{"activation": "tanh_gelu", "norm": "layernorm", "norm_eps": 1e-06, "qk_norm": false, "tie_embeddings": true, "parallel_block": false, "optimizer": "muon_variant", "lr": 0.0079, "lr_mult_qkv": 0.7, "beta1": 0.95, "grad_clip": 1.0, "schedule": "wsd", "doc_mask": true, "train_tokens": 217800000, "dataset": "wikipedia_en"}
Each number is 128 + 32 x the weight over its row's rms, rounded and kept within 0 to 255. Layers, rows and columns count from 0. Numbers have three digits each. The size before them is the row's rms in percent of the matrix's.

# down: layer 2 MLP down (transposed), 768x192, rms 0.0689, rows 2-18, columns 0-191
# up: layer 2 MLP up, 768x192, rms 0.069, rows 3-18, columns 0-191
down2 101:118115158171099088114119072123119153135131111165145152133116141147105155131117043182084120161199201064137157132103134103091140150137106113168140120107098070127097134104118146098134113141103054115150069166125123146175115162112137116086157115120091134110187102137175127123155153153147194079115130136146159153096137205157102175140116116120106099093155109090087108144193104100092172151064171172115102067115145120107181134154176098132126167187127120101022143141179166169122082081109121155108147106124133089135121131092164139130146167150079122102108184098136156172063141145131163147
up3 102:127139138110119122153171177137117128149154105132159149183063180177124088162091071142152188075112104153110116090054148150149151093098131133151172127131110120100063157157088056230120157108132100142137074127083150125127113123135134071146132113054104158132108119178133122133091103127110102129112086147105147131154097128154107129144171121097139114073139127157146108131084067111161131099178047144155146119143173124129152125124110121184148136097139069170105169055096117074152194174117154156144137140123164078136116113113151152120141186168121075167156117177098129159118093067080140169
down3 101:139127106109135111159115175119143150106132090131084165121106079109152109087132141130131184134088093122132127171133214142152129121105172112093076170148124110089091148084138143124158143125125119110104088104106123114110146170086108101164162177168156121131123097191173158173158118132151120102018142113152178153078129167169135152080163122083090159083107077134137170144137131148136189091187124184093183159133121149139125120138094180084151120169172125151126174106167126128126077170109124168121102119114117123102136123132127158199120112089066068083117182144109165144059129094042151067
up4 100:106137063170126131127056145146172150123140075116146134111099195170165211128156075127152163137083127122160104170106142120083085122107143102090117100096154143129088121153160131131142131109107130128147136092148153165111132112113143097103207142118088154057156133089202178146130091116108082180098101147091112080149125128115122095125143158130147140098161110106105073155228182116114104113114114181141091094213151031134175087116088126123101141083072161183111121099166147154133120154155116064159129129154142154166144121101142124141100078111068136132107137125100157153086096087129154142
down4 099:156122139084138125120129099134143092136134156175077130102122066076096156143127137120169120124204089103108167073195203158187134217077084187121163117153113093108172139125146116117114088171101129094098102127121131140074157091136109118135101137093164095101139133171106181072113151148167108086161147047168127094168149158094077116124077114184104099110122105137114148151083129146127163114071138150123163096147116149141077172149130118165089127146147130115086127147137068129172085160183158129097167185098138112090153114124096112123076123168150149155147160130121155102118177207077130103
up5 105:113075103148103131138115161069159073088122090126148077052189104092174131096118148107086138081173094137171118099132157127165163150155131108166110174102128143115108122158134082149106079112114114143115074117109133225117157141127172128093172126165153083128120149119131133187129106129159145087130112197093090128074142097157130155177151161112123157160127077201112112122133055115127126103184166141104158144128161111105157096160191139157124114105163127135176147087100148207102093119098129134152139132152145197158129111213133113101080091123125110092068093095189148146163127151082131149
down5 101:207100047191199120189149149161121141107157109121129148074131159113172167081130065116095114110151090127129082115122145123199149144137102029129090104116187080121118116090145141123144092164081142131182120103152174135073106128111107107075168092096099086148110117161125131156201070132158155170114146126056145164159212100119147125164112067155125179179096123119080092129115114097140112091120122085123098155102181095171110100111126153163130106147123140115114166074095118143135155186124164116107129141131135142157130105138108135099087144126132148187160155176153130104104138153132160133
up6 132:181107086168137127102158077115174068170101121083173190138133117129086180148095139124175163115139117097200082138134096104079084102103193186167123065112159113139110163169129147121133193130146148140109170099198073089144179133142114106109126205156151147130106144141159148144115113105196104110102141119178139109138167126126101076098114128079114145119133102109158182160125145126161120113091143104141122148101069130106166126108063086086128128141154119137119181093129137076110130119207174170186130118123173104161127120095149160117117124149057148065121116145091144086087097176104114166
down6 127:143160131134130133114090121122152116172087120146209163097084152179173070072116150151183119104145139088110159134131144067153103150162133207110114103163197133140083146103091213103106107070144150084177180079139097121161137195179121070087052162114148135117093122113142158126088149124107157173076091078097080135102149163077143090121131138134128144161121090151135156134086122148133147127151113092127168129135154127126140131112161131089149100147119114143156142130153087139183089095130161124178086184097105153127145142113122129128132125154114164104164081174121120192084015125118118144
up7 097:185119088148143193145055138095120152149138096119152155131096105122125112173149095119134137137139117081133144126121103072161134123103203132138081122143139157145139075180170145123117145123124176121119152057155133076121146127100175169121141102118100163128172081155111159130115078141103151078101107154140161078155109149115155171095103120115163181147128135135144160113177095162135124150122101145128121137200145071175167123113133112082080102190124188110112073105092147114100098108095114097159103066118085192118158162147105030045128149108143113079038119136126089122119076180127121079
down7 095:103150159156187172123132143133145148086084163165086119191170105136148140141146090153100141107123175112125128118123139113187136178163117102086095141184100140108128158161108087098086085103123144080105143085085189115131156162077150131122126118102142120164119150141131106104147045146142159101145057224072138082064059162197125138149092102188093157161120127123129147135133169106169117100143134153122170074077107126148179096075125078161141210161094122161105129102103127132141118178084144115077123111120122155135159128155094152110110184125085120068084138122183150109098104157150107137
up8 105:111093161099143109110123154138158120133129115083092059138129187068144136109109060150166161130173124198078120124109090103153050122078130137123119141088153070115121158133063119140138104113103107175107214166150145101138122130124166097136084114121120167106126103121171173117116127145142118153198131200163153129118079119181113136154132192083105148134176136120128178155113111143184120088150166130107123080124123119082115130192150114096094171090120187125125131123093136112109125086133118174054094122096136123128150073090138106130087156161154151126162091116081165179109154203132141224
down8 098:131151102151189161118147148170102113085116097085111172117135073064163108160146121108166166081128109146104143131159172054090097111100094169108142146093156066122100181124100163122098139168159133164108125131156130132126144127120106072134150153163089151119148145185082161109142112082133086124129133091079103206095115178195103114114116079149137142139075185174130089149136185154115109083209205170085120093154168159143143150123121141081101116118149063123130145125040139138112184082154123161149127071181125146111103175078095129096121120159116140128139139098134091105123112165092167145
up9 107:143116130094133135108123146069126079076150093166100133114198070074167155107172131114120115089148173096143143130087122136083142131156094157152156125149137141126153052135164113107132161153104119183129184157117143130084090150131156160139132086150160135099180120122126240158105121102185202122092170112167108157140126127163090113135124130117099153159128088066201182107180112128186056125098108189125094049085091140093093075129155089098099172096149170085155104108084129117092099129128154127116149093117127130115080084124130138101145141140091130156155172072107115100116128165145140096
down9 109:115189121117112150051175135088156145083126085159182142188171163164142115203130077139133151144128189117136149134140144077165101113097100121110115117137176094113189146107137102130107108139139060133110166119107108186111141181080129143135108148126127094156143186117043140089100110181083163127118088116178154156185101152122086072090086093121105143118173160146174129137129108105116191081107149143113187097159125141098152128120122067132157152156186145125184061121085096129122155098092130136088105117104094126157142111139139167124096155174073094141164157087112175108066162133088137152
up10 115:135088136168109142047115070157104200116088123157166156112100128137192058139093105119149167163151115104114080146136093133099149132163151150133166126090103136129087121142160093156127112139128111125128071124101179158110131155129124097100149187134076157130155121122114140151178111153073161144151138100088136128132129179066214106146158143123111181114118192134112136144066186119151134093127102136072176107151091138148111121169197146072127099122134115111181121112105145181094136129035097127120085156089171058098132154102126152085179138135175077128181134099171113140077113106106093087
down10 115:151122111109073143105117104133157060096180048136090132119114107109097076183158223129069136080136109140116124130096134157181116075095155149103151108132134104149116155139102140126113097079115062105116126066166115150132163170156099122137164136155154123112136161069148136151086112097149126146200135076174138138138182106141116180089118090154139082123130105163101107174110123173164152092135139102135149201204103160168177192107076137163123149122110112066095149182153142131111143103142142143104132179147102121108121129091184169087123107133084098080181072118176136088132153113094101155
up11 105:163201095134064186092074098152119079095087142091127222169116112093161163150079096179130155110178145148120188115080084151130114134103161196116055159100149121109162128161203155191117097095111128125109077129122132079054156141169120125057115155128121127127135124128092132091136105143153204180170135184113160116152180127158155120197180157117119136147138143144219095118091175129119165140132133133163135145122118124108132111116088106169126112136140098099141132094138140132094121090067080093122115121039110141127110107119089160110113129133101119128087119135146152133122134102111132111
down11 099:079105209177093096145140144125178206144135152108136180101098139145113120106153155143181100100061109123148115126130121150176123174118110154101094141130114171133094155093099162126113168181119094124115185085064145139098129156208152097111126144092115182166095158113091081134109122101148101107074110089181141096066145161161066152117155180090133142086105122083158069176098113096148079164162111140100098069092075084128143093137161163133104139134146128155160135100171052170148134138113107126126070111184122145163169115132161093097105120111129124152149101121188118110102147120186124173
up12 105:170159129140179142204134110106166106127143146108087100129058109095093112128111101095152123098147100155140108119160127145120106118126121065160113084169135167074164150130139120145132183116118081136151121143123156105108135062131173165125147125150108187143145115145180129123116128139128131107134110176070169066121074162178095144135112184115081128091134040124126190157125120108127142101202123107191144138098171135077091161104127190103094186151110058191114096085125089147177116143114166141133150088077138142082130145133134088111080126153128166136079136063043153162183099120093131111
down12 096:106093056085117119113123122161134154064107136092104104086196130126154140114126175101149138159127177115146151142179171160126141169083127208082197143112155121123097154119074110124127105151072188106137177091108114149125071117109126100156120168117146145163122116152093181125169152144087142138089137112141164137138130127106164135102165083134134120138212101123194098141096134115071079116097114056072130120140085085110158064181106090202120124114050132068098168113116135101157127125155134091148153216143134153104074126133172133135118172117128131158173149124144162083147105165157149141
up13 098:161106104125170175114091143199111153145152192150133115126085113039147131088114163106088144134161087134160122108106105080141189156095116124149131070111123142154120134138188157145127084130063137112086095132122089088071143072102156104132197161164128105153137119101062152102146099121147131146110188132128169099156129155155075139118160160150116150179153123169121153090163131138152100137157102207105184136108155098059117106141077132130107141162123135129123102091096169154051098100146132146128149206124115174144095108129099108178076159102134070134172193115115113086106115109115091196
down13 098:145085105136136116096160105117117094133149154100114132166156166097136115133137146141133177152168152129186131138147135148079067144071122121068171149156085099155117198168171143111102155170101109127106128150112088113147153080115156138140152121166087037124107109173130113099103126104110110132134098135049099191109097142147135164152158138112143154107159143148154078109162084081124055132175153104116164137131119104142114186163082150161092135146133129059090110121126199154118204077104100056094106108113158142168175134142114188141111148089169155099096026109155120151189146114124159088
up14 104:109138084078097089119138114112176162124132097122148105122118192148192084126196124085102068137180112103144219105160174111150102159144165125109120143136135117129079132162078151088086155139124131146098148122152190126116137110140144146143176103086114146162116153110179150089121098105159116132185062152080174067101177192138143148099128120122146203117146152094068112141118126150117071109117108143096081125076165151122105170132139138200085125128096104153050203123109142055134116153132115113117143101171111082155138112122127131174103095124109159146193103076102123082131124183123092114
down14 095:141121106143095153123124154181124061102125091110154122133103146162127137122143156170187116135172143150134162117178113088103068118070131108085147139150092121164150102139082210140121172177108165188120144205142089125113106183074094109145126166139142108094137178136062166161126109072093118177153189149112094172121111161136136157185046119185107091088161157122137114090135173105094072161090159098117156142104167144162168092093108091124171160133140092153160130156132091138057126084124185087134152106153112132074164096096099137126115083104103092129153151133167129112159162139163100086
up15 098:150096129127141146171121118212160127162183098139084071154131082078134125069113058108209112102102120136119083192155098122153146126109145154132078163074106122137145154146121140077102096128114137091168097083136110142143103162133123067092197088134117192116067126161068102155105167126140116132093096190067150071162083168120130137174189106139125098176107095152147188101141143124089139125119144165134138156102123129123121143170108130132129106093061132105148174108118155181124109123088126147150121159129081104181127175159160163180169087113094079169152149110132124126179173174143132115
down15 110:177094146110209126168147129152094163102119170130182130110151147196092152120113080131110125074131140143143157104141085141127079132143108124148157140119136154154150093136108139164100181134080120065108105145185109115149132152155176132173108102149117148069082146120111129148201102158125200086143128110137115159109084101113140105089044110099103119116130179113059158170109164150123148169110119190096106078092148069134079134089105159153122166075169135068121101070147076154140164119129108116157156144155051159120128108090150113141108139143161137104111115104195082107168091159206108168
up16 092:192107113107088125122098131131181174148148129083124136114116091031122092116135114091174114106075159093097098157142137123121101101126161154160159093087046104099121072120077143118147153156135124164062156178158164098063125118175159152072188141194146153129140104163106173209114118100207125105160067131176154133124121213148162142123133106118159123189084159129168138078155156166155128132144089043127130144132132173115131086136117137111062125141155120144145149098145093111123102142075147081137136120113087140144158139138150097089123110134137096128119121145135161149118199078156148128
down16 098:102147191165139102155145095196075136202057152137155110098140064119089167121158120130165060114226091180113114087124149107104118145189111105160153109150170132159103127107120188160076144135132150151153144136143093126149113113117155117181120164113134119155133170108109104058098129066104185110092102139112157141107099088139135085090135169063104133068150095110089106140066085107143148107139118137137115156110129156142063165135058106118183180132137167073168164132091152121121137120160147161169152144134105104162120130128105117111088125147172128187127199114091077143135138155161100152
up17 095:121198172083139074101110153078174097093139111123124163107156064094123108124187126129160137128092123103131132105171117157131184128118146091131136142102126050187181104142201148116113151147049170140136109180186097183173129151127181111121112144143090124107129144182095171164090174172176119165095105126105152199081069149104111096111145109094127129166099133153112096100119129121189202153147126151150141103069081129129134071177120146111159173094087100133170042152112097113093095150164078176149105113129108143121115138174137122137110111124108156136110135146090115137103098107124169174
down17 093:073157083128114142132129142134115106162111084153164092172098142154130099131103164103085078099079085134158062132095143138124129096046116146090113126173194111091136134127119182123184099118179083127147144091165094129136162098138087157135148132068135102121134146136118166092149147096091166147139143186152114177113073059130189109123184105143210189128202140103169139136130084195124119113213085110145141131108097121155101110146129123102137170077144158102087169142094151124089124121081148138130131139189124108186146074098133165128116168172128109066096147102084142106116145152102143086
up18 087:129117132170149150129142153067135133076134090153134080162158116138137032099153154119140088141097148101091114120135125132118200038111110137138144153152130113105084124146083100126132096130092099184130148149075088165148141117203118207178114076125121154116180121103077178119064122106180081170103152109084103103128099192179146180173054115125148133167087121145133111116199095153102124161130113120072168121161175136118138132134131137161097106174152091135072154184147140155143118158102112142060164151114133104126110123132065141154162136122186079119133150140136142102143154083187121125
down18 092:139124137130106081158158161103087088173125172102147192103142117084126107148072135108095181144130092141162133128121108156121089168110141190128190149109147135101138127097135139153142164124074128102127146153169092108166113147056142076154107088069121167091076122096165139159152170132144091123173150110119162116132130115148190079134100149120166136072168087073132120096120106143197100147198135122089120119111108146174133142135153218099128096100150085093160121108108132104080067131107147156170156161141152180139083121187156085096083143162140154171121134153057103082167127182110171063